Part of a small language model's weights.
Architecture: RMSNorm before each block, rotary positions, no biases in attention or MLP, untied embeddings, normalized queries and keys, local attention windows, paired heads, gated attention, capped logits.
Training: a variant of Muon for these matrices, 154M tokens.
Each number is 128 + 32 x the weight over its row's rms, rounded and kept within 0 to 255. Layers, rows and columns count from 0. The size above them is the row's rms in percent of the matrix's.

# layer 2 attention key, 64x64, rms 0.213, rows 0-48, columns 0-63
size [ 63  91  77  71 121 129 106 110  87  70  97 124 126 114 118  98 115  95 124 121 109 105 117 126 127 117 109 116  85 108 116 120  68  96 126 155 123  91  58  57 178 140 107  54 200  64  76  78  81]
[[147 151 132 196 164  90 100 126 119 114 156 142  85 190 116 111 119 151 132  68 161 210 163 101  59 126 149 175 129  67 119 111 140 134 122 140 156 124  99 107 149 118 144 118 165 129  95 119 119 143 180 153 140 125 105  81 134 124 112 114  75 145  43 108]
 [132 124 139 159  89 104 162 147  84 102  95 189 173 115 100  87 134 155 117 127 124 144 127 150 154 208 209 128 118 186 166 152 123  90 219 116 116 101 132 137 114 179  99 148 129 151 109 128 131 174 131 141 128  72 138 154 133 100 158  88 156 152 134 164]
 [182 122 166 135  79 116 116  86 143 148 162  63  88  66  83  85 151 141 114 185 128 156 148 157 162 146 172 133 118 163  90 100 126 127 131  84 116 126 122 138 104 161 122  84 160  93 125 124 175 133 175 142 146 150 142 163  65 106 144 106 175  63 161 108]
 [158 123 106 107 105 152 113  83 118 137 161 126  98  96 196 167  94  66  73 160  83 201 138 130  70 138 125  86 146 125 152 120 131 116 206 103 131 165  79 118 126 173 123 136 178 166 129 126 148 134 195 165 159 114 137 178 122 119 116 151 106 118 134 120]
 [171 160 125 164  95 159 106 120 152  81 105 147  94 121 142 111 132 123  78 110 150  98  88 128  94 129 115 112 122 168 134 104 149 165  96 141 114 104 125  66 119  85  98 129 115 139 124 194 187  60 166  71 112 143 148  76 150  82 125 129  71 174 192 106]
 [152  72 163 157 151  79 141 102  99 166 127  67 144 166  81 114  91 121 161 211 168 116  97 135  99 118 138 136 180 118 111 154 117  99 147 107 111 131 123 127 121 113 122 153 184 109  74  82  73 118 193 100 138 149 155 145 147 109 123  94 153 159  68 150]
 [163 125 162 132 138 192 240 102 145 152 126  79 178 132  93 131 130 175 168 182 165 113 142 141 172  80 181 145 181 150 143 144  86 124 124  91  97 142 122 104 117 159 123 189  94 125 104 145 136 157 162 147 125 118 145 131 110  93 107 136 117  90 106 116]
 [118  81 156 135 164 143  81 144 104  86  91 118 150 113  61 104 146 203 143 114 130  78 103 125 142  82 108 126  76  76  70 146 146 175 153 100 134  84 125 130 115 102 116 159 104 129 120 184  75 114 117 138 185 123  70 136 104 138 151 180 164 128 104 132]
 [115 145 184 145 109 117 114  98  83 143 116 138 134 178 121 126  64  74 124  83 119 139 102 115  74 121  92  86 138  48  97 108 152 126 135 139 101 112 204 135 129 116 142 100 199 112 144 110  91 109 155 125 175 111 114  80 160 141  97 124 103 117  54 107]
 [220 113 107 103 108 151  81 110 167  90 131  96 157 128  91  86 152 138 121  93 120 126 121 180 189  76 113 122 164 101 125 170 151 147 182  79 151 133  82 130 116 141 114 100 111 150 111 110 158 134 161 101 158 104 115 196  84 104 103 128 140  64 160 118]
 [ 87  84 138 104 140 126 111 186 115 142 145  92 162 110 122 127 130 163 163 173 158 118 112 156 157  83 130 127  97 107 124 171 145 138 123  82 161 128 101 163 122 171 159 162 125  98 106 112 110 186  11 181 162  87 147 146 130 117 111  83 178 137  93 129]
 [184 191 125 127  97 194 113  87 171 114  99 139 121  95 102 111 110  68 101 129 103  85  86 128 123 143 150 114 176 121 111 123  93 126 111 152  91 112 122  53 115 114 124 121 120 119 140 133 133  64 180  70 106 173 145  95 151 133 150 124  92 137 211 125]
 [144 152 138  68 131  91 167 114 118 135 101  92 138 105 123  69 143 115 119 144 150 175 116 118 148 187 160 140 205  46 175  94  98  92 180 103  90 138 133 109  76 172 147 161 164  98 143 104 125 130  89  85 151  85 161 158 111 114 128 116 151 114 150 152]
 [126 167 114 137  92 180 114 101  99 176 140 110  95 107  86 122 153 109  59  98 115 139 119 114 165 142 153 181 131 190  47 173 123 144 102 135 133 135  73 107 127  96 133  68 163  86 136 107 142 107 173 181  63 113 144 107 156 122 150 108 152 100 155 135]
 [184 125 111  42  63  83 133 180 112 136 119 145 161 133 123 116  84 167 101 133 113  87 119 134 111  94 176 138 141  59 165 117 126 150  73 120 148 139 133  81 129 124 176 174 126 102 129 133 142 105  86 138 157  70 174  91 113 147 172 142 129 129  85 154]
 [ 61  65 141 123 156 162 110 146 124 144 139 224 157 119 128 183 147 103 163 103 125  93 172 152 137 126 158  65 144 114 169 154 154 156 118 150 126 162 147 149 167 104 134 160  67  87 151 145 185 146 132  85 109 104 113 112 146 132 107 125  84  97  95 166]
 [ 93 132 116 164 148 102  49 169 188  73 145  94  79 141 183 143 173 136 149  92  96 144 131 130 139 147 141  83 122 163 137 145 160 141 123 130 202 155 126 120 160 147 147  55  67 152 169 153 150 161 122 144  97 118  95 125 172 163 130 118 110 104 163 110]
 [ 76 164 129 119 203 137 167 113  88 131 111 119 175 138 139 130 111 123  95 129 128 224 121 101 169 179 147 141 180 164 152 126  99 117 107 121 106 206 127 114  96 141 119 123 119 127 154  77 106  95 166  89 144 161 149 125 119 128 103  50 113  98 106 161]
 [175  72  58 161 138  78 127  79 119 145 115 105  81 129 132 141 160 143 106  94 161 121 154  95 152 108 111 141  89 119 179 160 116 118 150 156  72 113  82 171 147 123 140 161 152 125 136 162 131 116  80 110 154 211 129 167  80 101 144 139  74 119  88 163]
 [166 163  33 149 111  99 148 120 158 176 138  81 144 122  70 114 134 131  76 158 107 115  66 125 133 126  94 173 217 110 148 127  99 103 134  88  62 153 123  99 121 130 142 178 131 141  97 105 137 113 173 131 158 111 134 173 120 143 100 104 141 116 162 114]
 [ 94 143 119  96 136 162 111 130 141 154 110 122  99 146 180 185 104  93 124 135 108 137 155 121  42 143 200 108 126  80 116  94  48 131 117 146 188 116 125 126 148 137 102  95 157 101 143 105  99 138 145  79 167  67 112 142  95 144 168 189 146 115  93 114]
 [142 132 109 108  95 104  65 111 184 107 101 160  49 180 115 154 130 168 137 149  84 140 124 164  68 117 137 105 153 114 109 150 117 207  96 109 153 107 145 145 114  88 131  77 131 123  87 111 129 164  78  83 100 149 104 128 150 141  87 123 163  95 148  70]
 [105 151  84 122  98 144 121  89 107 182 122 183 145  88 124 105 174  48 105 189  73 130 145 127 132 174 167 180 133 153 112 125 134  90 157 137 111 187  83 138 132 163  91 135 159 100 112 148 163 107 152 162 126 102 113 210 105 117 145 157 141 124 115 158]
 [100 138 118 106 150 118  32 125  96 117 148 125  46 105 147 167 152 102 153 139  91 103 116 163 146 112 152 173  91  73 145 198 133 135  81 129 185 100 120 143 156 193 121  97 127 111 144 149 171 120  94 144 128 154 117 115 171 141 112  94 109  86 165 104]
 [128 124  96 188 112 144 161 121 158 126 158 124  79 183 145 167 141 121 166 207  94 126  68  86 182 141 187  90 160 184 123 129 159 129 148 116 120 142  79 128  44 117 139 124 176 150 184 141 148 124 139 123  91 100 146 123  98 131 146 114 118  90 138 131]
 [122 144 132 171 133 181 145  96 131  99 177 109  75 104  78 131 111 126  56 121  42 126  86  94 102 131  96 154 134 103  59 154  92 106 165 133  95 114  79  89 141 155 118 111 176 143 172 183 155 103 126 153 111 133 125 109 130 173 139 124 158  87 146 108]
 [124 100 140 166 166 140 162 142  91  98 141 203 141 191 134 135 153 137 122 142 121 136 166 125  96  93 126 197 157  93 155  88 127 145 122 111  90 140 152 103 113  79 162 126 136 158 135 137  98  98  81 178 125 153  80  74 132 124 109 214 120  82  79 161]
 [ 99 102 142 124 136 180 101  87 118 112 125 159 139 147 111 111 123  80 138  92 154 121 181 180 159 130 105 151 211 142 139 165 145 107 236  87 117 101 197  67 150 156 108  97 123  98 115  91 122 150 133 131 160 159 138 116 139 180 155 144 123 113 148 127]
 [ 92 100 114  94 137 156 131 140  67 170 164 162 112 144 132 146 172 114 155 177 123 151 174 197 152 150 152 135  76 174 136 191 179 134 114 121 176 163 138 125 101 115  66 120 135 131 175 158 156  94  95 157 104 150  46 155 137 123 142 135 117 105 139  93]
 [226 117 151 123 162 127 154  57 105 186 123 122 106  95 109 134 111 109  99 142 141 153 150 147 152 159 181 135 141 185 186 124 143  90 152  91 169 123 115 162 122 154 145 121 192 125 124 136 122 115 135 112 152 128  87  87 145 104 164  62 104 182 115  89]
 [ 79 121  69 139  77 125 140 102 155 163 209 147  84 117 111 114 110 133 127 142 158 193 149  96 113 153 134 140  74 156 123  95  74 153 121 152 118 155 138  77  87 102 161 155  95  80 139 137 154 114 174 125  94 127  81 125 104 112 216 132 131 107 100 131]
 [214 198 146 124 142 142 110  94 139 180 140 102 195 191 123  86 122 105 131 162 161  92 154 100 121  75 150 144 158 165 117 106  66 161 142 103 100 125 126 133 144 137 125 121 181 138  80 115  97  59 138 130 157  94 152 139 136 121  95 139 159 136  98 158]
 [164 109 132 110 164 222 150 160 150 160 160  99  47  99 117 139 145 182  68  80  84 168 149 137 124  98  82 105 107 142  40 130 143 171 102 147 106 116  97 118 112 126 107 120 140 131 142 147 107  91  90  93 133 127 160 101 152 131 127 137 169 156 120 114]
 [163 108 153 117 159 104 149 163 104 174 123 119 176 167  93 120 106 141 102 155 173 123 111 106 122  86  56  52 108 112 133 123 115 173 151 110 135 119 137 172 126 170 172 125 156 117 110  84  97 130  89 117 170 140 156 137  91 165 108  91 206 154  66 163]
 [140  95 150 102 154  77 141 144 106 168 136 129 181 158 107 138 102 133 118 136 182 101 106 114 119  85  70  54  96 105 151 135 104 146 150 113 146 114 132 167 122 169 190 138 154 112 115  89  98 151  82 136 165 129 156 145  64 166 100  97 199 149  75 165]
 [140  97 142 106 156  83 150 141 102 166 136 130 180 161 101 142  90 135 114 141 179 106 101 104 124  89  72  56 101 101 149 134 113 147 156 112 136 117 144 168 125 173 184 136 159 106 110  87  96 150  90 131 162 131 152 137  66 165 103  95 204 145  66 163]
 [126 117 155 184 155  45 129 114  86 124  65 111 153 140 134  97  83 147 130 139 190 113 105 121  93 116 102 103 121  89 187 130 107 107 171 118 121 122 163 180 129 164 151  98 163 116 123  81 110 161  87 162 163 133 122 143  85 154 124  99 203 127  79 154]
 [ 91  73 177 123 118 106 210  71 129 133 165 101 146 162 127 135 122 203 149 139 140 152 137 137  99 122 136 131  45 138 160 159 142 120  71 131 131  83 126 117 127 124 133  93 101 125 121 142 184 144 136 180  49 147 114  72 129 137 139 108 127 166 125  90]
 [132  75  92 121  82  50 140 161 103 100  99  83 133 144 166 137 123 106 187 174 158 111 134 141 114 168  96 104 160 112  84 140  73 127  83 157 133  96 124 141 160  96 146 135 137 123 174  71 149 126 131 110  73 160  61 166  80 136 128 171 122 160 109 116]
 [139 180 218 121 142 160 160 138 104 161  78 214 117 132 106 136 117 138 162  68 136 179  82 170 151 124 160  80 167 125  89 156 184 169 142 160 140 148 136 120 138 140 131 163 105 167 154 149  98 113 102 142 110 162 163 136 187 123 100 128 130 129 125 113]
 [174 119 165 122 132  58 128 133 111 166  82 125 204 150  92 117  91 118 134 138 205  68  87 108 127  95  87  57 119  99 170 125 115 137 140 118 143 122 136 164 128 152 175 116 159 119 113  92  95 134  83 133 174 144 153 151  83 149 126 109 177 147 101 164]
 [139 103 157 107 149  78 130 127 105 163 120 128 186 161  96 128  99 119 124 145 199  75  93 105 124  92  89  50 108 106 159 140  97 149 148 113 132 113 130 167 117 172 186 148 156 106 114  97 102 144  77 135 164 129 160 146  69 161 106 107 194 144  90 172]
 [107 152 107 135  98 174 111 106 161  90 136 124  77  96 158 134 159 121 142 101  74 138 149 149 140 167 183 201 157 151 102 130 145  98 103 149 126 140 111  82 130  95  78 132  98 140 148 173 159 111 163 134  86 120 110 117 182  89 147 167  54 105 196  92]
 [ 59 130  98 125 130 172 107 122 173 105 200 112  46  96 170 172 147 140  99  71  28 160 139 130 134 143 182 184 111 138  84 147 147  93 102 143 134 150 108 113 115 116 114 102 146 110 161 140 148 140 160 159 113 119 139 107 164 121 106 139 125 105 142 109]
 [159 107 127 113 155  86 145 138  96 171 114 119 196 147  98 143  81 128 115 144 179 103 106 110 123  93  67  73 115  93 154 140 109 148 166 115 138 124 151 171 133 169 172 130 155 116 108  86  89 150  83 134 166 133 145 135  66 162 113 102 200 148  60 167]
 [187 162  64 115 105 147  74 166  83 115  87 112 206 104  84 102 158  75 137 139 147  72 144 140 161 150 135 106 171  77 180 110 122 150 138 120 113 114  95  69 143 135 165 114 147 141 137 176  92 145 133 104 145 147  97  95  76 111 126 163  97 144 135 133]
 [214 112  83 107 107 147  69 116  43 149  75 108 185 168  90 127 104 117 190 177 129  75 110 139 146 151 141 118 184  99 141 153  84 116 102 159 164 123 106 139 146  89 119 184 129 148 127 129 118 119 139  88 113 122 122 153 118 113 100 138  85 151 139 138]
 [ 42 122 235 121 139 127 153  78 169 169 126 125  89 147 149 167 113 131 115 102 103 154 112 151 104  74 117 150  82 178  97 142 127 143 135 128 145 151 163 181 107 102  76 140  92 118 116 108 138 111  97 142 121 136 150 130 198 159 119 108 150 136 152  78]
 [ 81 129 139 154 138 127  89 133 113 115 188 140 102 107 165 150 166 179  61  94 124 126 137 108 121 131 167 158  80 176 159 118 165  53 117 115 100 120  92 160  80 116 146  70 166  97 191 121 135 119 151 174 159 118 141  87  85 113 127  81 158 117 120 162]]